Weights of a small transformer language model.
Size: 12 layers, width 768, 12 heads of 64, vocabulary 32768, 110M parameters.
Architecture: RMSNorm before each block, no biases in attention or MLP, tied embeddings.
Training: a variant of SOAP for these matrices, 881M tokens, 6720 steps.
Each number is 50 + 10 x the weight over its row's rms, rounded and kept within 0 to 99. Layers, rows and columns count from 0. The size before them is the row's rms in percent of the matrix's.

# gate: layer 6 MLP gate, 2048x768, rms 0.0322, rows 283-317, columns 256-319
# up: layer 6 MLP up, 2048x768, rms 0.0322, rows 283-317, columns 256-319
# down: layer 6 MLP down (transposed), 2048x768, rms 0.0322, rows 283-317, columns 256-319
gate283 098:46 60 54 56 64 36 41 55 57 65 35 59 52 43 72 43 45 49 31 63 37 54 35 58 61 31 58 43 44 47 54 39 46 34 63 54 48 42 56 53 50 65 65 48 54 44 38 52 43 51 37 49 37 64 46 50 46 42 49 54 61 66 47 48
up283 102:63 45 57 45 44 42 50 59 53 54 41 35 55 44 31 58 59 58 45 54 49 42 55 55 37 57 41 37 64 34 54 56 51 47 47 35 55 53 55 47 63 40 51 39 49 47 56 76 48 64 57 71 67 51 48 41 36 50 48 50 30 39 28 50
down283 100:50 46 43 61 48 51 55 63 56 40 36 51 80 30 62 45 48 66 52 44 59 43 48 36 45 42 46 40 53 44 63 61 55 61 63 49 47 45 43 46 57 56 45 41 64 49 49 49 29 49 55 49 53 49 54 49 56 53 46 56 52 46 46 51
gate284 099:53 57 44 59 40 36 49 56 53 51 55 48 60 49 20 50 54 48 40 43 48 34 69 53 54 40 63 48 66 50 52 54 29 58 54 49 29 46 36 72 57 39 57 45 66 45 52 51 53 44 51 47 65 63 56 45 59 58 52 47 71 27 59 54
up284 099:53 52 54 52 35 50 46 56 35 43 48 39 55 59 55 55 62 45 37 59 56 61 50 44 47 53 49 38 50 13 53 63 51 58 47 55 65 37 60 47 58 38 59 51 56 47 69 49 36 46 43 68 59 59 56 41 53 56 55 62 48 44 59 30
down284 099:40 54 42 57 73 53 50 56 40 53 58 62 40 48 58 49 40 62 32 51 60 44 48 30 49 51 43 54 39 47 67 43 50 41 51 46 69 59 74 46 38 48 61 47 42 56 49 50 55 46 54 44 65 39 31 33 48 36 68 59 51 48 66 49
gate285 112:30 36 59 24 51 56 39 54 48 41 50 50 48 62 40 54 36 61 50 47 59 46 57 39 80 40 40 56 58 68 56 50 52 53 35 48 55 53 54 75 52 50 78 53 29 47 41 63 71 56 54 44 69 42 65 65 49 53 46 53 48 53 48 59
up285 106:45 48 60 53 55 28 60 45 39 62 42 46 38 58 30 53 52 62 60 64 54 54 59 46 55 50 63 45 35 56 70 27 41 60 57 60 48 48 64 41 55 55 55 51 30 45 59 52 51 60 53 45 46 45 54 46 54 55 52 50 44 50 57 56
down285 102:53 52 68 60 54 56 42 43 51 49 45 55 60 41 50 37 51 38 78 43 54 50 42 35 71 48 51 55 35 70 56 60 56 41 46 39 62 39 44 63 57 46 44 47 54 42 48 61 53 50 57 31 48 33 47 57 64 37 61 40 51 31 60 65
gate286 099:38 49 41 54 52 52 40 49 29 49 46 56 75 37 48 44 49 64 47 54 48 63 46 59 56 61 36 66 53 44 66 51 49 57 70 64 51 45 44 54 53 65 58 59 51 57 59 46 64 59 45 58 50 58 50 39 50 52 42 44 53 60 47 61
up286 099:52 51 51 50 44 47 51 41 62 59 56 63 45 53 53 65 47 32 48 44 59 29 45 48 43 53 71 53 70 66 61 49 38 34 44 43 61 35 60 43 39 60 40 46 37 56 41 44 58 48 53 50 53 59 51 48 69 67 63 58 61 51 43 44
down286 102:55 55 70 43 36 63 42 65 59 40 65 57 47 57 60 59 46 54 35 25 52 57 62 30 45 72 74 42 41 60 40 45 58 49 34 55 53 37 51 55 49 43 40 53 51 52 49 53 66 54 58 53 47 68 58 56 46 54 51 59 33 44 46 38
gate287 094:61 47 51 43 41 54 59 54 57 44 58 66 54 53 52 52 56 25 61 43 40 38 56 51 45 48 44 54 42 39 69 50 40 30 51 53 48 37 56 54 55 45 63 46 61 57 50 66 60 32 52 50 42 55 43 40 60 53 46 65 39 33 55 46
up287 097:48 54 49 64 36 47 57 33 55 55 35 66 49 48 72 54 60 37 25 37 51 48 46 46 40 51 42 50 40 62 37 43 61 56 32 48 63 45 44 51 51 40 64 52 51 41 53 50 41 72 59 51 57 49 48 57 35 48 47 54 71 50 51 51
down287 097:48 64 24 48 64 63 33 56 43 36 54 39 32 59 58 55 30 48 37 28 33 57 50 51 37 48 47 49 52 34 51 36 57 46 32 59 51 52 38 63 50 34 54 61 57 61 44 70 38 45 49 56 59 45 52 54 35 52 63 48 30 60 47 61
gate288 104:46 39 58 40 47 33 40 53 32 50 43 57 44 51 53 44 53 41 47 51 44 49 75 43 63 49 57 43 40 57 51 59 36 34 45 37 51 50 53 44 42 43 67 35 48 50 27 53 67 47 77 68 52 46 49 42 50 46 60 59 43 54 27 52
up288 104:57 62 45 79 35 53 55 36 44 66 58 33 37 43 56 43 61 76 35 38 50 36 39 72 46 49 54 33 56 61 50 50 57 44 49 62 61 60 33 42 41 54 53 46 42 68 44 37 52 52 54 46 51 61 51 40 60 67 54 41 33 23 67 44
down288 097:40 55 54 52 46 43 55 67 43 60 48 53 54 63 66 57 39 47 45 44 54 49 59 43 48 56 39 45 46 53 51 43 47 70 57 57 70 41 61 55 37 38 54 53 51 57 48 50 44 34 50 42 42 36 45 48 61 55 47 33 56 51 43 40
gate289 095:53 64 49 39 65 34 56 60 47 62 57 52 71 48 36 50 40 47 50 27 36 54 45 50 36 52 50 67 53 47 45 64 54 47 64 38 52 59 61 52 57 36 38 46 34 57 64 61 51 53 79 57 41 57 66 46 51 59 70 58 55 55 50 40
up289 096:60 63 59 55 53 66 60 55 47 68 43 72 56 56 47 70 57 38 61 50 49 50 39 67 53 43 64 32 49 59 39 48 36 55 42 47 40 44 69 35 30 23 68 31 41 49 36 62 50 56 44 60 55 51 58 42 63 29 32 45 60 44 62 48
down289 098:58 57 58 61 40 72 47 54 48 47 40 57 58 56 52 62 49 38 48 46 52 28 48 63 42 60 49 51 59 46 40 58 37 50 31 51 42 50 49 31 50 47 49 41 44 54 44 41 47 79 59 55 53 56 29 38 53 41 35 56 71 56 55 51
gate290 094:51 53 54 46 47 55 48 44 49 53 60 33 58 42 68 44 61 50 55 43 41 26 53 42 57 68 62 53 62 74 44 48 56 49 50 43 70 52 44 56 27 51 55 57 66 59 54 58 37 53 34 39 51 56 52 50 42 63 62 58 56 58 41 64
up290 091:46 45 66 53 57 34 48 52 54 52 46 50 48 41 44 61 52 47 72 58 42 47 43 47 58 45 49 39 66 58 66 40 52 51 41 49 53 52 40 38 64 43 42 45 54 35 41 40 49 36 56 55 36 50 44 47 48 42 45 48 58 34 55 60
down290 096:52 33 58 56 66 58 54 42 50 59 46 53 48 52 39 34 46 49 51 54 35 39 46 51 58 45 55 45 37 46 69 42 47 38 60 51 61 71 68 50 68 57 36 45 45 49 47 57 61 60 62 75 52 62 59 48 59 53 44 42 47 47 35 67
gate291 104:41 51 61 49 31 53 42 52 67 54 62 59 69 43 59 65 50 58 45 37 39 58 65 39 52 52 54 54 53 49 68 45 52 26 41 53 64 49 48 57 48 50 39 68 65 40 44 48 34 29 55 48 46 55 61 36 36 63 40 52 43 55 50 46
up291 099:53 55 73 45 37 49 65 61 64 51 53 45 51 58 61 64 46 62 36 57 40 45 43 42 46 45 28 52 52 68 55 37 21 37 58 41 35 68 57 48 52 51 45 53 71 57 44 61 41 49 36 62 53 31 42 29 48 63 50 45 14 49 42 48
down291 094:42 36 67 70 43 45 50 24 74 40 47 66 53 38 39 52 55 49 51 52 55 68 41 58 45 50 41 53 32 59 59 49 51 28 39 60 48 42 58 52 45 62 52 59 50 45 51 43 66 48 40 58 53 50 63 37 19 57 44 56 40 58 35 48
gate292 094:52 53 48 43 49 54 52 37 48 45 36 62 60 37 62 62 43 44 45 55 52 83 57 49 57 55 34 54 56 64 33 43 32 35 55 50 32 50 39 27 55 40 65 42 49 48 46 61 52 59 59 49 56 19 44 35 32 61 47 59 61 52 36 70
up292 093:48 53 59 41 58 45 57 51 59 43 41 52 47 48 33 30 55 45 52 58 43 38 48 11 47 46 42 45 46 42 42 66 32 71 44 54 60 54 57 54 41 51 60 56 49 36 39 51 41 48 33 39 44 42 53 30 44 42 64 61 56 48 54 58
down292 088:67 39 46 36 44 52 32 49 46 43 62 54 47 28 47 40 43 42 42 52 36 50 44 41 54 48 45 38 51 57 57 57 44 47 63 46 44 30 40 36 49 68 48 31 39 56 47 49 44 55 37 46 44 80 56 54 60 57 63 61 54 55 57 43
gate293 093:53 47 48 38 64 47 51 66 51 54 60 41 61 51 54 40 37 54 51 49 32 39 38 28 55 62 48 59 59 46 52 52 55 51 53 57 34 33 42 45 42 39 54 48 60 51 64 41 54 46 45 41 38 61 55 34 63 35 54 59 63 41 55 58
up293 094:64 36 60 42 59 58 51 60 53 44 54 56 65 31 52 59 44 68 43 50 50 46 49 25 65 44 55 50 55 53 65 45 58 48 60 64 40 43 41 39 53 50 50 48 61 50 55 57 51 53 36 48 54 35 57 43 43 48 68 70 70 47 25 53
down293 089:47 54 55 36 44 47 51 44 41 58 58 57 46 43 68 58 57 49 38 53 39 56 53 73 58 50 46 34 33 46 48 47 59 53 60 51 63 50 56 45 43 50 62 48 48 36 35 40 59 51 43 31 49 46 49 51 43 69 45 63 44 59 58 46
gate294 105:63 53 63 37 61 75 46 57 38 57 30 54 56 69 67 31 30 33 45 52 50 49 46 60 62 64 55 49 61 54 58 46 51 47 42 52 39 54 51 46 51 49 57 59 63 66 54 37 48 58 48 43 47 54 50 42 41 45 61 42 62 39 45 59
up294 097:56 56 37 45 49 58 54 52 54 48 36 59 62 52 58 44 48 52 42 64 73 34 66 51 51 51 43 50 45 62 48 54 29 55 46 53 49 39 46 67 52 59 57 56 35 49 42 36 46 50 36 49 54 44 38 53 46 44 51 39 47 50 55 53
down294 106:57 48 66 27 45 37 47 41 63 49 68 66 62 44 44 44 31 37 40 66 49 55 30 49 51 57 54 61 57 59 43 57 52 56 49 49 54 52 44 52 52 38 43 48 61 54 45 39 51 54 30 49 57 27 46 49 54 39 53 41 72 51 48 54
gate295 094:44 46 57 55 53 42 51 54 56 28 52 60 45 55 47 60 38 57 48 36 60 57 50 58 60 59 47 40 61 38 44 62 63 48 54 21 59 44 53 66 30 55 59 48 45 53 39 41 48 51 55 53 53 40 49 57 47 42 46 23 42 42 47 46
up295 095:43 47 45 58 55 55 46 39 55 67 52 49 68 48 34 45 41 45 48 46 34 43 47 48 59 58 35 40 40 48 55 64 53 35 67 63 51 46 57 45 64 48 35 34 50 50 52 45 24 61 48 40 57 51 44 62 33 40 50 56 56 44 47 42
down295 100:31 40 47 67 52 56 61 51 61 38 56 58 49 54 33 43 44 49 40 38 40 42 48 49 55 61 53 33 65 42 50 54 41 32 50 39 45 46 47 49 47 55 51 36 56 45 40 48 48 47 41 60 50 69 50 44 26 53 47 50 54 55 32 53
gate296 093:35 51 45 44 47 45 40 49 64 53 52 34 39 43 49 48 62 55 44 52 60 48 45 46 49 44 48 58 43 68 35 38 48 43 52 50 49 32 45 58 48 67 60 57 41 37 58 31 32 44 44 55 51 77 44 53 39 41 49 50 57 58 60 57
up296 092:62 50 51 49 45 57 51 53 39 48 50 31 51 63 57 37 54 50 57 62 65 52 41 46 37 37 42 39 30 36 94 48 56 38 38 55 36 48 58 65 76 52 24 43 68 44 24 53 39 36 51 64 41 47 56 37 51 52 47 53 51 46 48 48
down296 099:52 35 49 47 37 52 57 54 56 62 46 54 45 43 50 46 50 41 53 72 60 37 53 32 46 33 46 60 60 57 54 78 49 44 45 52 38 57 42 54 36 51 69 64 35 54 57 57 46 64 50 38 57 47 49 55 44 39 56 64 44 39 58 51
gate297 092:42 42 49 45 48 40 44 50 42 53 47 31 55 56 32 57 54 43 38 57 57 40 45 57 37 64 37 49 63 39 51 59 41 36 42 63 41 55 57 79 61 33 44 54 54 52 66 55 45 59 42 54 61 52 57 48 41 41 45 41 48 47 42 38
up297 091:42 58 67 44 38 56 46 56 59 64 62 55 52 55 56 52 64 08 26 74 55 46 43 44 48 56 62 34 53 53 36 42 56 49 37 47 54 59 51 44 39 34 46 61 43 43 48 55 59 73 43 55 57 46 61 47 32 64 42 44 40 57 42 48
down297 100:55 55 40 65 30 46 39 58 55 48 42 48 58 41 78 53 64 57 48 61 58 50 35 41 72 64 59 52 52 67 49 48 60 60 59 60 45 43 46 52 60 51 60 45 41 41 51 51 52 68 57 68 36 53 63 63 49 74 53 59 47 52 48 60
gate298 104:29 59 55 58 43 45 56 53 67 48 36 62 61 51 18 36 53 58 15 39 55 56 54 60 45 39 51 54 43 57 56 42 49 51 51 40 61 43 61 52 37 42 52 41 53 53 52 75 38 44 68 39 68 30 60 30 60 52 54 56 23 59 55 50
up298 104:40 40 49 65 39 61 50 45 45 61 39 56 41 47 42 49 55 57 47 59 75 38 33 57 51 52 54 51 56 35 45 47 54 29 52 48 55 53 49 62 37 38 35 50 37 43 57 49 60 63 54 48 52 56 64 49 65 58 55 48 48 60 51 41
down298 100:45 37 48 59 44 62 47 45 51 52 51 39 34 44 52 57 53 60 44 72 72 48 60 49 62 41 43 39 41 44 56 53 48 42 48 44 39 34 60 48 52 45 56 42 54 34 44 50 67 55 48 55 29 47 57 55 44 42 53 45 57 26 53 64
gate299 101:49 57 62 56 41 55 51 38 40 59 31 25 53 43 51 49 61 67 51 51 56 37 51 49 43 43 51 50 53 60 53 37 66 59 50 48 58 55 44 49 40 64 36 30 56 47 48 47 59 58 51 54 42 48 51 50 40 51 34 57 68 55 38 68
up299 104:51 48 42 55 41 44 42 56 57 47 61 30 40 33 71 53 40 43 56 41 39 56 27 53 48 42 37 58 77 41 50 40 58 44 41 49 42 46 48 47 60 48 64 62 52 47 46 55 56 45 53 55 38 39 47 47 59 42 45 49 52 48 61 44
down299 102:58 40 52 61 50 48 51 60 42 48 54 62 55 54 52 51 50 40 37 39 45 55 52 47 41 58 38 30 63 36 60 64 48 60 47 54 36 45 50 23 77 69 63 43 35 66 49 70 34 52 64 62 50 39 58 53 70 54 37 46 44 47 52 67
gate300 102:34 54 71 36 59 56 37 46 47 58 48 72 47 43 63 59 34 41 59 46 54 50 50 50 39 42 60 55 50 51 45 66 49 49 37 52 40 63 54 68 61 62 59 46 31 31 39 65 52 70 53 52 60 43 72 48 50 80 63 53 43 51 46 50
up300 098:54 56 43 52 62 41 49 44 30 40 64 53 35 51 53 49 57 58 40 58 48 53 58 52 43 52 48 41 58 41 43 37 46 41 43 31 47 55 45 54 58 44 36 57 44 60 42 38 68 61 49 38 46 67 46 47 68 54 60 32 44 46 60 57
down300 099:51 62 72 57 57 48 47 55 59 38 56 41 45 34 50 51 47 50 57 47 35 48 52 52 55 35 56 52 46 54 47 47 24 46 43 50 53 36 60 62 58 57 63 56 42 59 48 53 49 62 39 48 61 55 30 59 41 53 48 48 41 60 75 56
gate301 099:47 39 60 63 49 60 46 46 50 60 35 41 68 39 49 53 59 74 42 36 55 58 36 37 38 58 44 40 53 42 54 48 62 66 51 59 55 49 44 39 41 40 53 43 43 52 52 54 68 41 58 39 44 65 53 44 48 66 37 43 50 49 53 57
up301 100:62 58 52 46 49 43 44 47 58 60 53 36 60 46 49 45 50 46 51 48 54 48 36 67 51 56 64 42 50 67 54 68 45 71 29 31 52 38 50 58 52 48 51 52 53 46 55 43 51 63 42 50 57 67 63 50 44 45 49 45 65 47 39 49
down301 105:71 77 53 52 42 37 47 55 41 61 38 49 53 50 50 54 52 44 54 36 60 40 52 63 30 70 65 61 51 39 42 74 47 58 37 34 64 46 59 58 51 46 44 45 62 48 43 62 80 37 56 66 72 36 53 55 74 46 61 45 35 49 59 38
gate302 099:42 51 58 62 66 56 43 59 59 52 48 68 59 54 62 48 20 52 53 38 46 55 58 46 51 49 51 62 65 41 44 48 54 53 48 32 42 57 38 52 67 75 53 56 72 62 42 48 52 63 65 55 52 55 65 52 50 37 47 55 44 47 60 41
up302 100:49 38 39 20 43 39 44 29 48 38 36 41 39 37 51 50 45 49 56 47 48 51 52 47 59 54 51 48 47 44 42 30 60 47 50 69 42 40 53 54 53 66 51 33 46 56 64 40 42 38 53 71 52 45 38 44 43 44 67 40 53 34 54 62
down302 100:48 33 54 48 56 42 53 38 47 37 44 43 54 62 68 66 34 59 58 37 56 44 52 45 64 64 53 38 41 25 41 22 55 46 41 71 63 62 58 32 47 64 46 54 38 37 58 60 51 48 38 66 58 55 49 43 27 51 37 62 52 54 51 66
gate303 100:47 53 58 47 63 60 46 38 56 34 55 48 50 46 40 56 50 46 63 67 48 35 45 53 59 35 57 52 49 41 66 52 51 54 43 58 66 55 49 62 47 54 40 39 64 41 54 49 46 52 27 61 60 63 64 64 42 46 57 54 52 41 33 30
up303 099:50 58 53 37 60 46 56 50 44 62 39 55 56 48 46 34 50 47 44 43 40 62 43 53 65 43 59 37 55 46 28 48 38 36 50 31 56 49 55 56 65 55 51 43 56 59 44 47 49 42 47 51 66 46 46 46 38 48 48 62 43 60 50 63
down303 101:33 49 37 35 52 60 39 57 30 45 58 58 45 52 65 63 56 49 42 38 25 59 40 67 31 25 47 56 37 58 61 31 41 36 45 57 59 59 51 49 61 44 48 40 47 62 42 63 50 50 40 41 54 55 66 55 53 28 47 57 55 52 51 33
gate304 096:61 56 60 48 56 62 60 46 56 47 67 55 72 38 52 35 47 38 45 55 59 53 48 45 66 53 48 42 49 37 49 52 64 22 51 59 50 60 42 51 35 43 56 52 75 55 41 56 41 52 64 60 50 39 54 42 41 49 42 49 26 49 48 51
up304 095:60 43 43 33 46 45 49 64 30 57 42 40 59 47 41 66 48 56 38 55 55 64 50 65 53 45 43 43 38 66 56 50 50 68 30 54 60 42 60 49 49 40 37 46 44 46 52 44 48 44 49 37 42 54 38 45 65 33 46 51 64 53 55 72
down304 104:41 44 56 37 54 41 45 62 39 71 47 53 50 59 47 60 39 54 53 30 54 43 48 58 46 37 56 55 42 60 52 51 42 68 39 46 63 64 50 45 60 55 59 50 39 54 43 45 47 43 41 36 44 52 35 41 70 43 48 56 58 67 64 49
gate305 126:38 57 50 55 57 42 62 56 39 57 40 49 49 37 53 46 64 33 57 54 54 45 56 33 73 41 53 64 53 38 58 55 42 33 56 49 45 55 39 58 58 67 40 67 66 40 55 42 44 53 49 59 52 64 55 44 38 57 35 62 43 49 40 44
up305 123:40 40 48 50 45 35 48 54 48 62 54 51 48 43 51 51 73 49 31 59 40 43 58 62 51 44 65 51 50 68 48 50 36 52 61 45 51 55 39 62 53 55 47 53 70 48 45 34 63 52 76 68 45 50 37 35 39 58 39 59 62 52 40 32
down305 091:49 44 52 42 41 47 62 50 39 51 46 51 45 39 52 63 54 44 47 59 61 69 42 49 63 43 37 46 34 45 55 58 42 44 58 51 33 60 63 43 55 59 41 57 38 49 58 58 50 59 49 48 54 52 43 58 38 35 50 51 48 47 54 72
gate306 095:47 27 65 56 47 65 64 45 43 46 49 31 51 42 66 60 64 50 57 57 47 53 29 56 41 46 43 38 46 59 44 45 43 74 46 59 56 57 43 61 49 49 46 60 68 32 62 50 53 63 51 57 47 58 36 47 53 60 35 58 53 55 52 45
up306 103:57 69 32 67 46 23 24 53 80 41 47 61 51 42 32 51 41 55 54 56 41 51 44 46 61 53 49 53 50 46 58 63 47 45 55 37 48 43 56 47 53 58 46 59 38 61 56 52 44 49 47 43 45 37 60 58 45 42 60 46 59 56 51 60
down306 110:33 65 46 60 54 42 36 49 61 59 48 44 42 52 22 50 45 43 56 55 32 58 46 66 64 66 53 49 52 55 60 51 52 65 58 49 46 47 56 49 53 47 62 50 34 52 56 65 54 46 48 52 48 47 56 52 49 31 45 47 65 45 51 55
gate307 101:65 57 53 52 51 36 55 35 40 48 60 46 56 39 53 48 59 50 37 66 44 49 46 48 22 53 41 52 41 62 53 54 63 51 42 56 61 49 45 69 62 57 56 44 51 55 58 44 34 40 53 51 55 49 49 38 32 42 49 38 55 68 44 59
up307 099:48 44 53 55 54 55 40 52 70 63 52 46 69 56 59 42 49 72 45 28 61 66 37 43 48 53 45 46 48 38 34 43 55 52 44 58 38 58 48 50 52 49 49 70 51 44 53 69 42 66 57 50 54 42 50 55 50 51 43 49 36 44 65 63
down307 100:55 34 41 58 50 51 50 54 56 60 37 59 47 64 45 52 54 64 58 46 49 45 45 50 30 41 51 48 42 61 33 46 39 51 47 62 56 51 49 59 63 53 44 44 48 54 71 29 46 37 56 41 55 51 34 63 48 47 49 55 42 39 49 45
gate308 096:42 46 44 61 64 58 43 58 49 54 49 45 43 56 60 55 24 50 52 65 40 48 43 44 50 48 48 38 47 50 64 71 29 48 57 52 49 28 66 47 65 29 56 48 48 43 45 57 48 48 47 51 43 48 45 54 51 63 47 56 37 44 47 43
up308 097:47 53 47 54 59 49 54 56 45 60 36 35 59 48 36 45 79 70 63 41 51 48 54 52 36 62 56 51 47 49 59 41 44 29 44 48 30 56 49 29 40 59 60 46 60 45 40 68 48 63 41 54 51 44 53 40 65 26 47 44 38 50 52 55
down308 104:63 68 46 44 64 54 37 34 42 58 51 44 59 37 49 42 49 53 64 33 45 50 63 46 48 34 71 48 26 49 52 48 58 41 57 59 53 44 47 50 38 52 56 48 60 54 46 63 53 63 47 35 44 45 37 61 59 46 61 50 54 58 40 69
gate309 091:49 49 55 22 49 63 63 36 54 60 52 51 47 38 52 39 45 55 49 55 44 44 44 66 51 49 29 52 58 63 74 62 70 34 27 44 59 37 54 42 50 63 48 36 53 55 58 65 64 59 39 30 69 45 59 49 44 38 53 51 50 39 58 59
up309 098:53 67 73 64 65 40 26 47 50 68 36 65 59 61 43 59 57 32 51 59 62 42 47 37 36 54 54 38 45 40 41 46 51 65 46 50 38 56 65 69 38 39 48 34 22 45 48 43 39 67 51 66 49 51 57 68 47 61 68 31 49 46 52 39
down309 101:52 67 50 34 52 33 56 35 46 66 70 54 66 26 52 56 45 41 47 60 57 70 49 36 50 54 57 38 52 54 63 46 50 73 45 63 62 46 53 54 51 64 45 33 36 39 53 40 49 43 53 49 46 47 56 31 68 55 55 54 42 52 47 47
gate310 095:67 46 65 39 64 45 59 69 41 35 61 49 37 55 51 43 44 65 45 56 46 43 53 48 42 43 46 71 40 51 64 21 47 52 59 45 56 33 51 37 38 44 35 37 57 31 47 55 51 58 54 58 63 65 46 54 49 65 67 55 40 39 46 59
up310 096:49 54 41 52 55 56 35 48 46 47 54 48 54 58 52 29 45 07 51 50 56 44 44 59 53 51 55 43 67 59 40 68 53 40 48 42 43 55 42 45 54 46 37 39 42 42 56 39 48 53 49 41 69 42 64 40 41 61 61 47 45 39 56 56
down310 094:65 52 62 49 58 53 65 51 40 44 48 29 45 68 46 42 50 53 48 57 52 50 57 55 49 52 64 41 49 55 40 59 71 54 42 42 50 63 55 38 51 42 52 35 45 49 52 42 41 56 47 43 43 53 55 48 44 49 48 35 62 53 54 66
gate311 101:42 61 42 42 44 61 44 35 63 56 53 57 57 48 45 51 53 58 44 53 44 38 46 49 56 48 38 60 64 67 59 52 73 38 50 51 48 43 34 73 33 52 39 57 41 44 51 56 40 45 66 43 36 54 42 26 43 58 67 53 43 57 42 60
up311 101:49 65 45 35 53 53 42 37 44 49 51 59 57 54 47 57 66 71 55 44 56 41 53 46 44 43 37 49 36 58 30 59 41 51 55 45 36 39 47 70 45 42 68 51 36 46 65 60 43 34 56 56 37 56 63 50 47 42 60 55 42 65 62 55
down311 100:62 45 49 58 58 48 47 42 31 48 41 27 47 56 38 59 68 52 58 34 41 45 49 61 56 44 40 53 51 32 35 58 54 71 52 48 47 49 57 58 32 39 48 44 54 54 47 50 45 47 48 59 43 29 59 33 44 57 59 50 69 40 72 36
gate312 101:49 47 54 60 60 39 30 45 52 62 55 49 29 51 74 40 54 58 47 37 60 34 48 52 44 46 48 52 33 60 49 53 58 57 49 78 46 32 48 63 63 53 46 36 57 55 54 44 50 64 47 65 60 61 52 59 57 45 53 54 55 62 50 53
up312 101:32 62 44 61 57 35 29 27 57 55 32 39 49 52 54 57 48 47 46 62 27 50 41 75 43 38 53 62 53 64 54 57 33 54 46 57 67 47 39 52 50 36 55 63 59 46 23 37 53 42 47 52 52 48 53 33 63 44 63 48 51 48 50 52
down312 103:34 39 47 56 55 53 56 47 47 49 53 64 57 47 68 33 53 50 51 57 59 44 47 52 43 59 47 42 44 52 67 41 59 53 50 52 63 48 41 69 51 51 42 45 50 51 53 56 43 29 51 63 58 43 54 41 42 43 52 47 52 60 64 52
gate313 095:49 55 42 30 49 31 48 39 57 43 31 34 53 58 52 55 38 60 56 55 66 49 62 57 55 51 41 53 55 46 39 52 57 51 51 36 60 56 35 49 46 55 54 34 55 50 57 43 51 56 50 40 41 47 67 51 34 49 37 41 35 36 41 55
up313 096:60 52 33 66 64 45 51 56 47 62 44 65 52 51 54 36 24 40 45 62 60 57 36 61 45 62 68 47 51 38 42 60 54 51 50 53 63 40 59 51 47 42 35 62 49 63 47 54 59 38 58 41 42 45 55 53 39 69 32 25 45 60 32 54
down313 096:58 64 43 58 50 54 61 65 44 48 67 52 60 63 40 59 37 36 39 49 49 60 54 59 50 52 62 41 53 56 63 50 42 47 55 32 50 69 40 43 48 73 36 57 59 63 42 56 47 50 59 46 41 49 46 51 48 50 48 52 34 30 24 58
gate314 108:66 38 66 46 41 31 51 79 45 57 58 32 59 49 33 59 21 60 61 48 48 60 51 26 51 45 58 37 48 51 43 63 60 42 48 61 49 57 50 54 42 41 55 49 44 52 42 54 41 49 37 65 67 63 48 52 29 69 43 31 42 41 38 49
up314 103:45 54 46 53 58 51 43 55 60 46 56 52 72 50 59 32 61 55 65 50 33 47 46 53 48 59 52 49 43 73 29 57 38 56 31 35 43 64 37 79 36 71 44 56 37 52 50 49 46 45 43 31 45 60 65 42 58 52 37 44 63 44 65 57
down314 097:35 42 60 54 59 48 35 64 49 49 52 61 62 46 52 51 44 50 68 40 57 46 53 43 75 42 44 37 47 48 49 52 57 46 48 56 66 48 56 60 38 46 43 51 51 53 34 46 25 55 47 58 57 53 54 42 49 63 30 53 27 41 44 49
gate315 094:49 54 43 43 47 44 60 40 34 37 69 48 48 63 41 48 67 28 53 67 45 51 59 50 45 57 73 55 38 55 52 34 38 37 56 38 62 65 34 52 44 62 49 53 67 40 39 68 66 49 47 38 42 64 47 48 45 54 45 59 45 54 43 62
up315 098:47 42 54 47 46 40 35 42 54 35 31 56 47 51 42 39 63 40 37 42 57 49 31 49 55 64 50 42 59 45 22 58 66 35 56 59 55 48 55 51 58 56 38 74 49 54 50 50 35 38 61 63 55 52 54 50 53 61 33 50 43 34 57 59
down315 097:74 29 34 73 32 66 39 61 59 54 48 39 39 58 60 26 40 43 51 54 64 50 34 46 51 46 57 41 41 45 41 56 54 45 40 50 50 65 53 41 36 41 44 67 57 59 37 73 56 68 50 49 55 43 45 57 68 47 46 56 44 36 68 39
gate316 094:45 47 43 33 49 46 49 36 48 39 56 48 34 59 39 35 42 47 45 48 52 49 50 49 42 51 48 51 32 52 53 36 41 45 54 45 58 49 43 56 52 65 51 62 60 46 41 42 52 37 73 44 49 59 38 58 47 45 45 39 50 63 50 56
up316 095:65 29 45 54 37 44 48 39 55 53 51 43 56 50 56 43 50 69 47 55 42 55 24 44 56 64 60 46 51 74 39 60 48 40 58 44 31 49 52 32 44 48 57 42 55 43 55 46 39 49 67 55 49 58 48 48 51 43 64 53 57 47 45 52
down316 101:53 48 42 47 33 31 29 29 50 54 49 59 54 52 66 33 37 69 44 48 50 51 33 39 46 71 60 59 51 52 51 57 55 43 41 56 57 47 55 46 47 41 51 49 51 51 51 52 44 49 41 54 48 44 55 44 51 56 56 52 58 45 63 72
gate317 106:46 53 41 62 30 53 61 57 61 61 48 46 55 51 34 24 56 37 49 54 45 57 38 52 52 40 65 51 51 59 55 53 55 62 50 41 37 46 64 48 41 42 55 45 26 52 58 45 56 37 45 65 42 42 61 57 36 42 44 50 46 46 50 48
up317 098:43 60 51 48 36 60 43 38 72 56 53 30 29 58 47 48 53 46 36 67 46 41 54 52 56 42 39 48 39 34 75 37 35 56 49 44 53 42 43 50 42 44 54 59 44 38 50 46 59 47 56 39 53 28 48 60 63 26 42 51 44 49 28 39
down317 097:54 40 58 47 56 52 40 56 49 65 71 55 60 54 60 46 51 59 42 44 57 39 48 33 57 51 55 55 45 42 51 44 56 38 55 37 64 50 53 54 52 59 68 44 57 48 59 44 67 56 47 59 65 46 51 41 31 41 63 47 46 56 59 55